python train.py --n_layer=9 --d_model=832 --n_head=13 --n_kv_head=13 --head_dim=64 --d_mlp=2240 --vocab_size=32000 --activation="swiglu" --norm="rmsnorm" --norm_place="pre" --norm_eps=1e-05 --positions="rope" --rope_base=10000.0 --rope_fraction=1.0 --qk_norm=true --attn_scale=0.137 --bias="none" --tie_embeddings=false --parallel_block=false --extras=["capped logits"] --init="normal" --init_std_qkv=0.0189 --init_std_o=0.0189 --init_std_up=0.0189 --init_std_down=0.0115 --optimizer="adamw" --lr=0.000773 --beta1=0.9 --beta2=0.98 --weight_decay=0.17 --lr_head=0.00606 --warmup_steps=290 --schedule="cos" --final_lr_fraction=0.0 --batch_tokens=131072 --seq_len=1024 --doc_mask=true --train_tokens=1063000000 --steps=8111 --dataset="wikipedia_en"
Each number is 128 + 32 x the weight over its row's rms, rounded and kept within 0 to 255. Layers, rows and columns count from 0. Numbers have three digits each. The size before them is the row's rms in percent of the matrix's.

# layer 2 MLP up, 2240x832, rms 0.0431, rows 525-558, columns 320-383
108:135094135096142099109091116111052140130145135115153131176156137175163094112124088116156120132134179140150165168124148123087131171119183108058140121079119091180169111086184172151105153076104129
088:204159088136086122117104148154146137150154086149112102087144088106149107057149121097105143155092155098108128134166138150084075147133073160127117141140108157105046148157126126100152133117128105
088:209115141171111155125120163121161149168083109095148126119092143042148164131121132137142061130147119090127083105147154117125095149116127171149088131099108106112178155155123139115089046099106123
112:113082168107084114142150115149151137083119143175135150089136155127146151167127157129118108191147101149159102113112130130066137128111152126146104140101123104130169116158142044142125170123156116
095:111073115125147183104081135142159122143112095128147116135117159146157066137104151109087121080142085130118183137129102143137157143142157143093034105194163073103094105140142105108091204139154116
113:128118147089112083168143135121102148104196156154133115124134131123064130104102181108109107123123069140103130098122138149120112135129149114125120164078100144093128130130112092096124076120123163
104:133133125157091071134154152095143149147108137124141157096100170132103153159140133106130102080095154132188133141108101081165076160112145136134146174137125115127164175138187135151144187140165074
087:177132108128099116104071159146148138096116135083129115084145138115122134128151100116125194117083110139124130123124120088115085071155165147104181114182073100131114149114131147117086162103151130
095:110134110093075148117179080139144144135148144134117195156101098103114150127108136145165138129109129129103081059157151101100180148115127124151142127086111168143109131034061160142130098157076151
112:186095124104136119126146093130109100138114112170164122142078123091079227142095160168139095171144086202158115134086103131069143074127134070128049126149152132185173131119151136148146114170119075
101:120144151111159109063141120080067131125193147106170151122128105168143078067146133141115118128165111183093136129139094111103104110131168128136180140139100171136088104137131172138139129152117171
112:089142130153089063149193151174159137119085120196140105120142152129133134155096103139128090120148167105142073135109110089096105175136161141173154155116124129141145164163081133164138137195151168
099:133096116095121108129186183105075130134141081144130136156151146165157128097092105148116061155111145090133123104108122086107087177155200153111165167163144110097114125073150132120121168124090182
100:131116139180078152174119158167107124174161136140114082095128159144076116187116180233094112161188148068135142140112122154076140139142105152130159168171094123130139155134131107088128100095112108
104:189171157160144169110124072160095128140098167125114131139200143111089098063135093163119141135095077093135161119076107085138132129098158135105086090151102156088117135082255128112126078160191116
102:150106099133133181191152089104114067152155114142097041148133132124078152148124126078119141146170155119111128115124098053104182152128115090161077123166149125080167094117136139126097109119101082
100:136184100135119135110215134137185122072072096094152118097156115137097123133114112148139175126124138103166202089156125097129134112064156191101142131113131156142029096154151135126153080122127100
089:106153162166131112122147128172139118081121059153128145169153125186099153135150031117124164064081126124188116147092120147150160121127116113121150132066144126217129120152182118127180077148136124
093:140159073122114135145145140121126147154122158115129074155164143200102121113133148178134129143080109114165154139178119165115128176121128168156123124126118102104126161091100105117123181060112097
102:088049125122134184167176147157205144119092101143150141074195062114116125146106115149117200133133172121129115141151156123125076128132135172102103182146093136106203129159084065098072186133160120
100:084154094113116136074099118149112140160137113155114134124099184122160114069124159156160106177095081094139144125086146162122148085115148129087105089184112110112090136163120139082111125104106117
085:134089099111100179130125170112117132129153024144149130147129101100091118159150132071115134186148156074147123108059076141138145128120171121080155161119212117084099090140238069122149106094148141
107:119096166084150117103142144152121130093136128127100177138081176110187144111113125122174183087092115109147113126101126128154073167120120154163168144125098169093141134113159134145105123101106163
101:158138111091141125174105168139081108173208146125133137100157134157151134154142135051119129193118130110139138158149114098110054111115111098102190173155131207103086123096137107131188134142083064
098:132140128082117159174087154151176116158072183092126147124075132089149147163126114096125121128101132082165100155140159109151119100143113150165100104165119017133137151122063160163092126141047156
099:158130131137054128183108082132134092119120079150125145098100163070158150114129143125124138182104165115103135083090144150129108102140083146136093152125116165132096185168113174141098124099150081
102:174132144099151094146118113152205102168191149145138176190161143167084101110069131139137122185169139134132118172141108133147162118086143209121109123144124093176103161186164137105148151159144170
100:114143162151116182092141150135149135156137070126074048118126079104113104135105153105112151125112151111112053094123121156145177089142163103075126143129091088116147128104125089149183146109088162
105:143106082149130143174110144142080094113151148164085162081177080084123162198133068118151122148151173075173073159133154134197131141135151168158155165113117116064126089180151131178168105133200088
098:133140138147122077183068145117149182122110089090155131090075105113124100122088175199125130119131091188173135181148139142132096149161111130088128105138150132132121182154110186118130128146103121
103:128171079161116098085123107127142082126150094174193131114100075160107189159105099091191164167132093118145164102108118118111140135116137157077145170110133096071087149113221137072103101094083102
102:115131177059159091090141112117133128163189101081142131152167152131173135131187135138136110114094170171092104100094101111090128124109111176117140140131112142138128109129120121094141127129164126
103:166070114123166141121158152060074139153166107147147138214153104109130151089149147107148099163097118126125062153149098096182176137109124153097123161163210110133115123115140055123141125134143156
104:127120127075121121099139178135146171119141118123159115082107198125094121076101148138098161127152186146122141132110137167093119101125190128158139100152138157114184125165126104112118201128139201
# layer 2 MLP down (transposed), 2240x832, rms 0.0387, rows 525-557, columns 320-383
107:134165072111178164091107082018124137126151113127131132141176126103169095143124082160139102102070126085077104138162042171166101078153122155090153143116090082150199124131067132163112076132205146
095:078165179062112117086180169126141129136087180092145141114072078103097157104101121159182118111107049141161135119105136135101108133228145167114124171119162094125145150077170099174116094128145166
093:067130142138159107132069038138126147136168127109127136193126108166157078091159138072108156145137089119089129149082134129092154112114125118133186117127147091118152098053150098110151190129153118
117:114147160201100111112137085176076179174093144186096134128135114154144149135177125106086085121127101100149099140160121095095120146074135042125150182102169206165088149184080147115138153135110092
100:135160174148146083173097124174117091070128156146115148054149122114123132106198103119146115093119138111178123123123096098178087114118129172101208049067150172126122110121146136179151100149115148
102:139105142083199086097147120105173111135121164112138152118171146157141096096109151132076121172107113100164102119148141137184094167211126164134122153132124116142177133061133125115086122123092150
098:079135078141138056132132134098112058145053144161163118149124187116086075115122142109116097070170109108191119167093093095131120143041092211181133131139086106121111156144134085141099149062107128
088:188097142162141147147177113157159056162143132167162121116127132172181176137155160077085141170130088132153142202119144070123124150245113103103124164097133112121175139149126107102171168087101119
096:054148106134138152092072179121160112097089146181075081095128108114173138128137139130122134123105158133083186197072101174132153129181120111154083157161146083095135085181144124132155131110143118
106:079133073128155092125120125074102113070109103113159091115147148123128115133124132059183176109172139179126163113130115134091110167122132165129138115144143137057100102161094116140130182114145137
100:092188127161107122135141120114118099120146106188137088104149123188155152104110101091121143093171129160103153185063105097143111176230144173160119140137121118087160082054115090124149117115148062
101:124111114128106094136149151112094075126118163142127125206157137121131144106090054196122160137127099120118075087132072128109083162000130116123156126114126170126112120079119090098094129161045129
104:159161147143159123139079100153130125152113147195156093062130121152125132155154159143162165153104112153139226141167164097097170156099105119120091116143134089160171096214109102166133091131147085
099:133125082122159158075134121109151189025075162139120081161151120104157106169162111092117113116084140071155138135114166165131116208223127037112122131182090138174132136144094110121104134130140114
105:114102129076146086170127132075089102139148103168088124096115149177109159178127150121148080165112121089139138116077090067117149131144112137127149155104150172172105067142112159088086153150106076
103:144138178127068102074130130091103192139145131078155097170147167094166130128146160172175076115137177163172164158159143173126113173110184138115120134192128037119162163125103132194090156126102158
104:089143137115150124147041194110090107103103154125162113125125096104076133086191135123125112120159088040089185144154107113100112141179111113124068108144065198130091160147106120162155162131136195
092:154105130112095100081131099128157132137144155100116171072133167137150137115089167139167130124162148154142156135143163119086085130122127133102112152167091088093117131195068166136128151123116074
100:142180084158146113140092109126074087156079091135117092122132182152112153139112093155123132090136138157116063026087069143149034104090083076115144124131122167127144102162144105107102091107159147
103:158144154101206099088153146113093178122159119130104083082167093149132164080132082126214166131158092144204151149129169121152125145149131129163149111119121138126072147072132147138129139117167090
101:199113190122130138137137079141119107098160105170088128153109112127165129143143131107053137106150136160114136183125100087156138132127106149152133168114139151173175088135101121104181077108172129
086:108170145131140078101127090181154166135117155140089143050122104168140134113186112183088094148090100116092147074182154136140146110087152179142113095137109140166147148101083172108098190113187110
105:089102143137131093109083112107107198196089067155105108122126105140126134140149127185172137114148157147142104142091112154174154095128099151108166148111094151117083181154101102100135054078119104
099:140143210078172132154189064065115140145130112127151101157096117116143145138176075076129139101123131155111103148081190212178135156136128135132167100125197113135123080151130083105137094118151140
098:114185153153128123108117107141070116104107101126167137028131117121108137095118113134103119119117085142099153114129158169082154152243075158174139131140111106104126087152096150148133162106137129
102:094079123058127185180109122158097119147115144146195108141130189113102119221107128144154127129098143146143121148198125149128168128165133092131109115130130120144148144151137130178178132118157148
110:141088172169145154164127108086091161148172129110184105094151172107118113131173083182125102177076168171106160095147146115134178136100173106159125101127082099168131087166188162078129182119109132
100:153190089116148139146133118171217104120184131110147225101158128095164142193133162127113132130160137192145121101118171118139133073171135109118176123089123148115155066200126140118123118153178135
098:161167104148101117130164121157156179162137175161138157091154149108122128145159092093089169079092074152089122124125146106141088149105091134086141129131135185051126140150124096071150124172178110
092:072117165047085174134087123149115148095189193143121138142135116127204154100180135145122144105176090127126123137117125142143136129255108114129102156101122134150123085143163117104144139093179170
104:120146125126143093146114150086133110151137200063090115091120112117146064031201132165125119077096114131118110139082085144198129117133097090085160070134131181112136130147089138155111123101138066
091:151159110142120138113093151087123119174097097159080090162129088165134175145123103107137130150125092128096097118159131078145155074168118109143149089101116176116125099112088056124134131081119160
101:092162138115097175167167127161129112088187099095120178162100112081129135136103118144096172137139146151147176121115161114100140203245071142165152084099124128109123114155125124057102135143130153
# layer 2 MLP gate, 2240x832, rms 0.0424, rows 526-558, columns 320-383
098:151072140130212130153118134164072156133136181106119136118167114151184124100169163150158157165105117122098141146105136139087130199105124089158141081122099117114129153149096125048112185140134132
100:122069101102112092196138155121122088190151184179130161074133080128133111169161085111150142134119176155172113120149170130163148124129131161146108117142168142128149140135150095142176102159111130
109:146096148117172173172119150228119091165150113126177069157129072116126104117101109103159121135192087108136169098160097094135103155148075150148098094095104114178126095094116120154171141094093075
106:159108066111111054110125137135120117188131155170108179122107150139111124149143150176118115138091160116101112150169150119100087145112144059145157123168095157101124163132066110112056159156120141
097:157103126142129109052132149113200145138088094183123099134146151063187087148110092189109156126149144136082103147181165150177202146172153136143136146144147156145154099087075177169111180113108126
090:191155127155105162111135119128132211142151180120108108119107133159147097136200137135096165177093127130119139165109129164135057121160155073093135138112157134167145138091163132178186172161126107
091:151057137123123125112116149120121143119121115149124101154104126142130112122124074178142136130142177045088129124149124091160134151127158144139118122121113133179165162123118125155122190095104215
098:152142110144134078077125113095151107100126144090193111158144132132209126179136096152133108121142086181115127150104107129154138188133083113174102147135094128112100146147098111154161125120120121
109:172146151105094126123144131095101107109096085077094133136131103140126120134168113142058127102158157105101168102144163137152111116124109150097178112122142128133093172098144147192229180159174139
097:139189111170070126136167152195156120164180143134092128104134106161148123149139140142082107123141072141091076180116065155098102179196111108113144145119109103080086174157176168095141082101158101
096:083157117157149070165162096136188134136125084132127104142128132130128049067152124177116100128183138130120131187085121196109102111165159151145076149122131112133165143125091171167151152138133131
106:131082191135201146097146118091109118096110123072145089186129143130144137144134119122107155091208110115114076155132136114147131112142082078106156068189111110087106115100090140085085094092077125
100:135113106094183139132166104116126134152126165140132164141084146142119107184145100142134118158119124178097099156188180149110108179117173111159160169160123168175090164122105070151126145049133128
099:124095135133136134121106062135153119187025140136095153182125110141154069123070136143107144125200165215144133156113164218085103130150192115118151162163125136141134144121133130188149145141164148
101:195146148147103133107094086198152093133159092148172143185128053211151075123109089123163153138136110106132147157168254150154132110146135094111083107108134076164068157129156173086182103077149110
101:226084139105166126112089132204139158105140118119157153132164128141171115172128119166111142142116121117098120148112129163167166132118124102140116051140176081092210105129173121172113089117163005
096:149116132137184099135109147212159145188117159136159191171118109123089060150150117138143166114163187100158065111214114186162160103123132184183126102157120096153152170153144197096146137134106121
102:154148213131192122167135126128180099124149159181089047109124126119144147124147165122178163120115142136096105078158128050124084172124105089183161093139110133121146081131144094126113106083089150
104:156169083120097175119116160132073134132074101175171144160124114140093135098069147143148178143150170129134104235126125130156185156153192093062111168142088167131130086157122141121110114154120138
101:129146130104080166116191144156080155192131097109131158126114128137083114184108119119132116164156142089124144110164126146089077152139149150102120197139160131147079130089088140156128118141116100
084:154123178125153156102143110098119132117102143153130154156118147086173118103069132122127147134153130144135041194146066112094078128122173125106160122106090120147148089147131159129128078123128136
106:156123147097154172151098067145132103094116082103086092085127137117139104108096177131126097170118149176132132122101135169097100140182106149118102115118108107123106134142127179114143116187131168
087:085105109110114093100081170153078132142175116122100145089159119133125091162132158121077140156104146105127164123206058085109112069167132110168129161138115169099080136068099176149161144154055104
094:098164141131092151151103145154138131122098156109137179109111158092118087177119146103130111081092096138102090149146147086133177123124192153149150122151093144114158132149135141130097174094127192
101:130098143127121140135139153127131142104103143140168179124135085107078158141183042142139113101088187100120142157125138146099136162106110160085121124154121108070144181124188110108113083143134173
101:096115097124135138174119161110097140160159136139111094116125142119137116126126131082107114101127107102129151108121155159129085146140142132104158147116133180125130141077097127117170115136140131
105:114107126144155139139146140156155090202048144114132084157149122155127078134119106110210104118120182161146131081194113158173128153146155138119124190129112124142095128121117150196177110132085060
091:102092154117154135138056116136044109136147130189112203185115097107126142143101118139136065146133151056113145167173142159129141151146139176147162127128142102124122103153086098184129114116149143
097:091130148081182145109123172115151201105180157170139147235134112142194116125125108148135146135153042100125106198105096139163115147104106072128097085061093125141116095085114132125159161122134211
106:139064115092084133097138100112122134096158082144108129147107137159127133139096194176138176165145107157128115145150130102127130099131114081107141159130110125123058157155093116132187145165136079
096:131150092173123108103203083067110094126140117155082129138118164171146150169106125127103100118155120155165130134127170160133141141134110125142129141107103113138145164152153075076161154138169129
103:100160092102122156097167118192105157120123110175157126092149175125114073104139179096109158138125110102073106133117182104075074163162118114117175098182119117111105148126080136181183201164119161
101:111176102141125200157124143172155095117158169140093224100132077083144087132116184132169142101133140109147214160155128151118102111146111153200082123212157135145085112095126166152121126085204146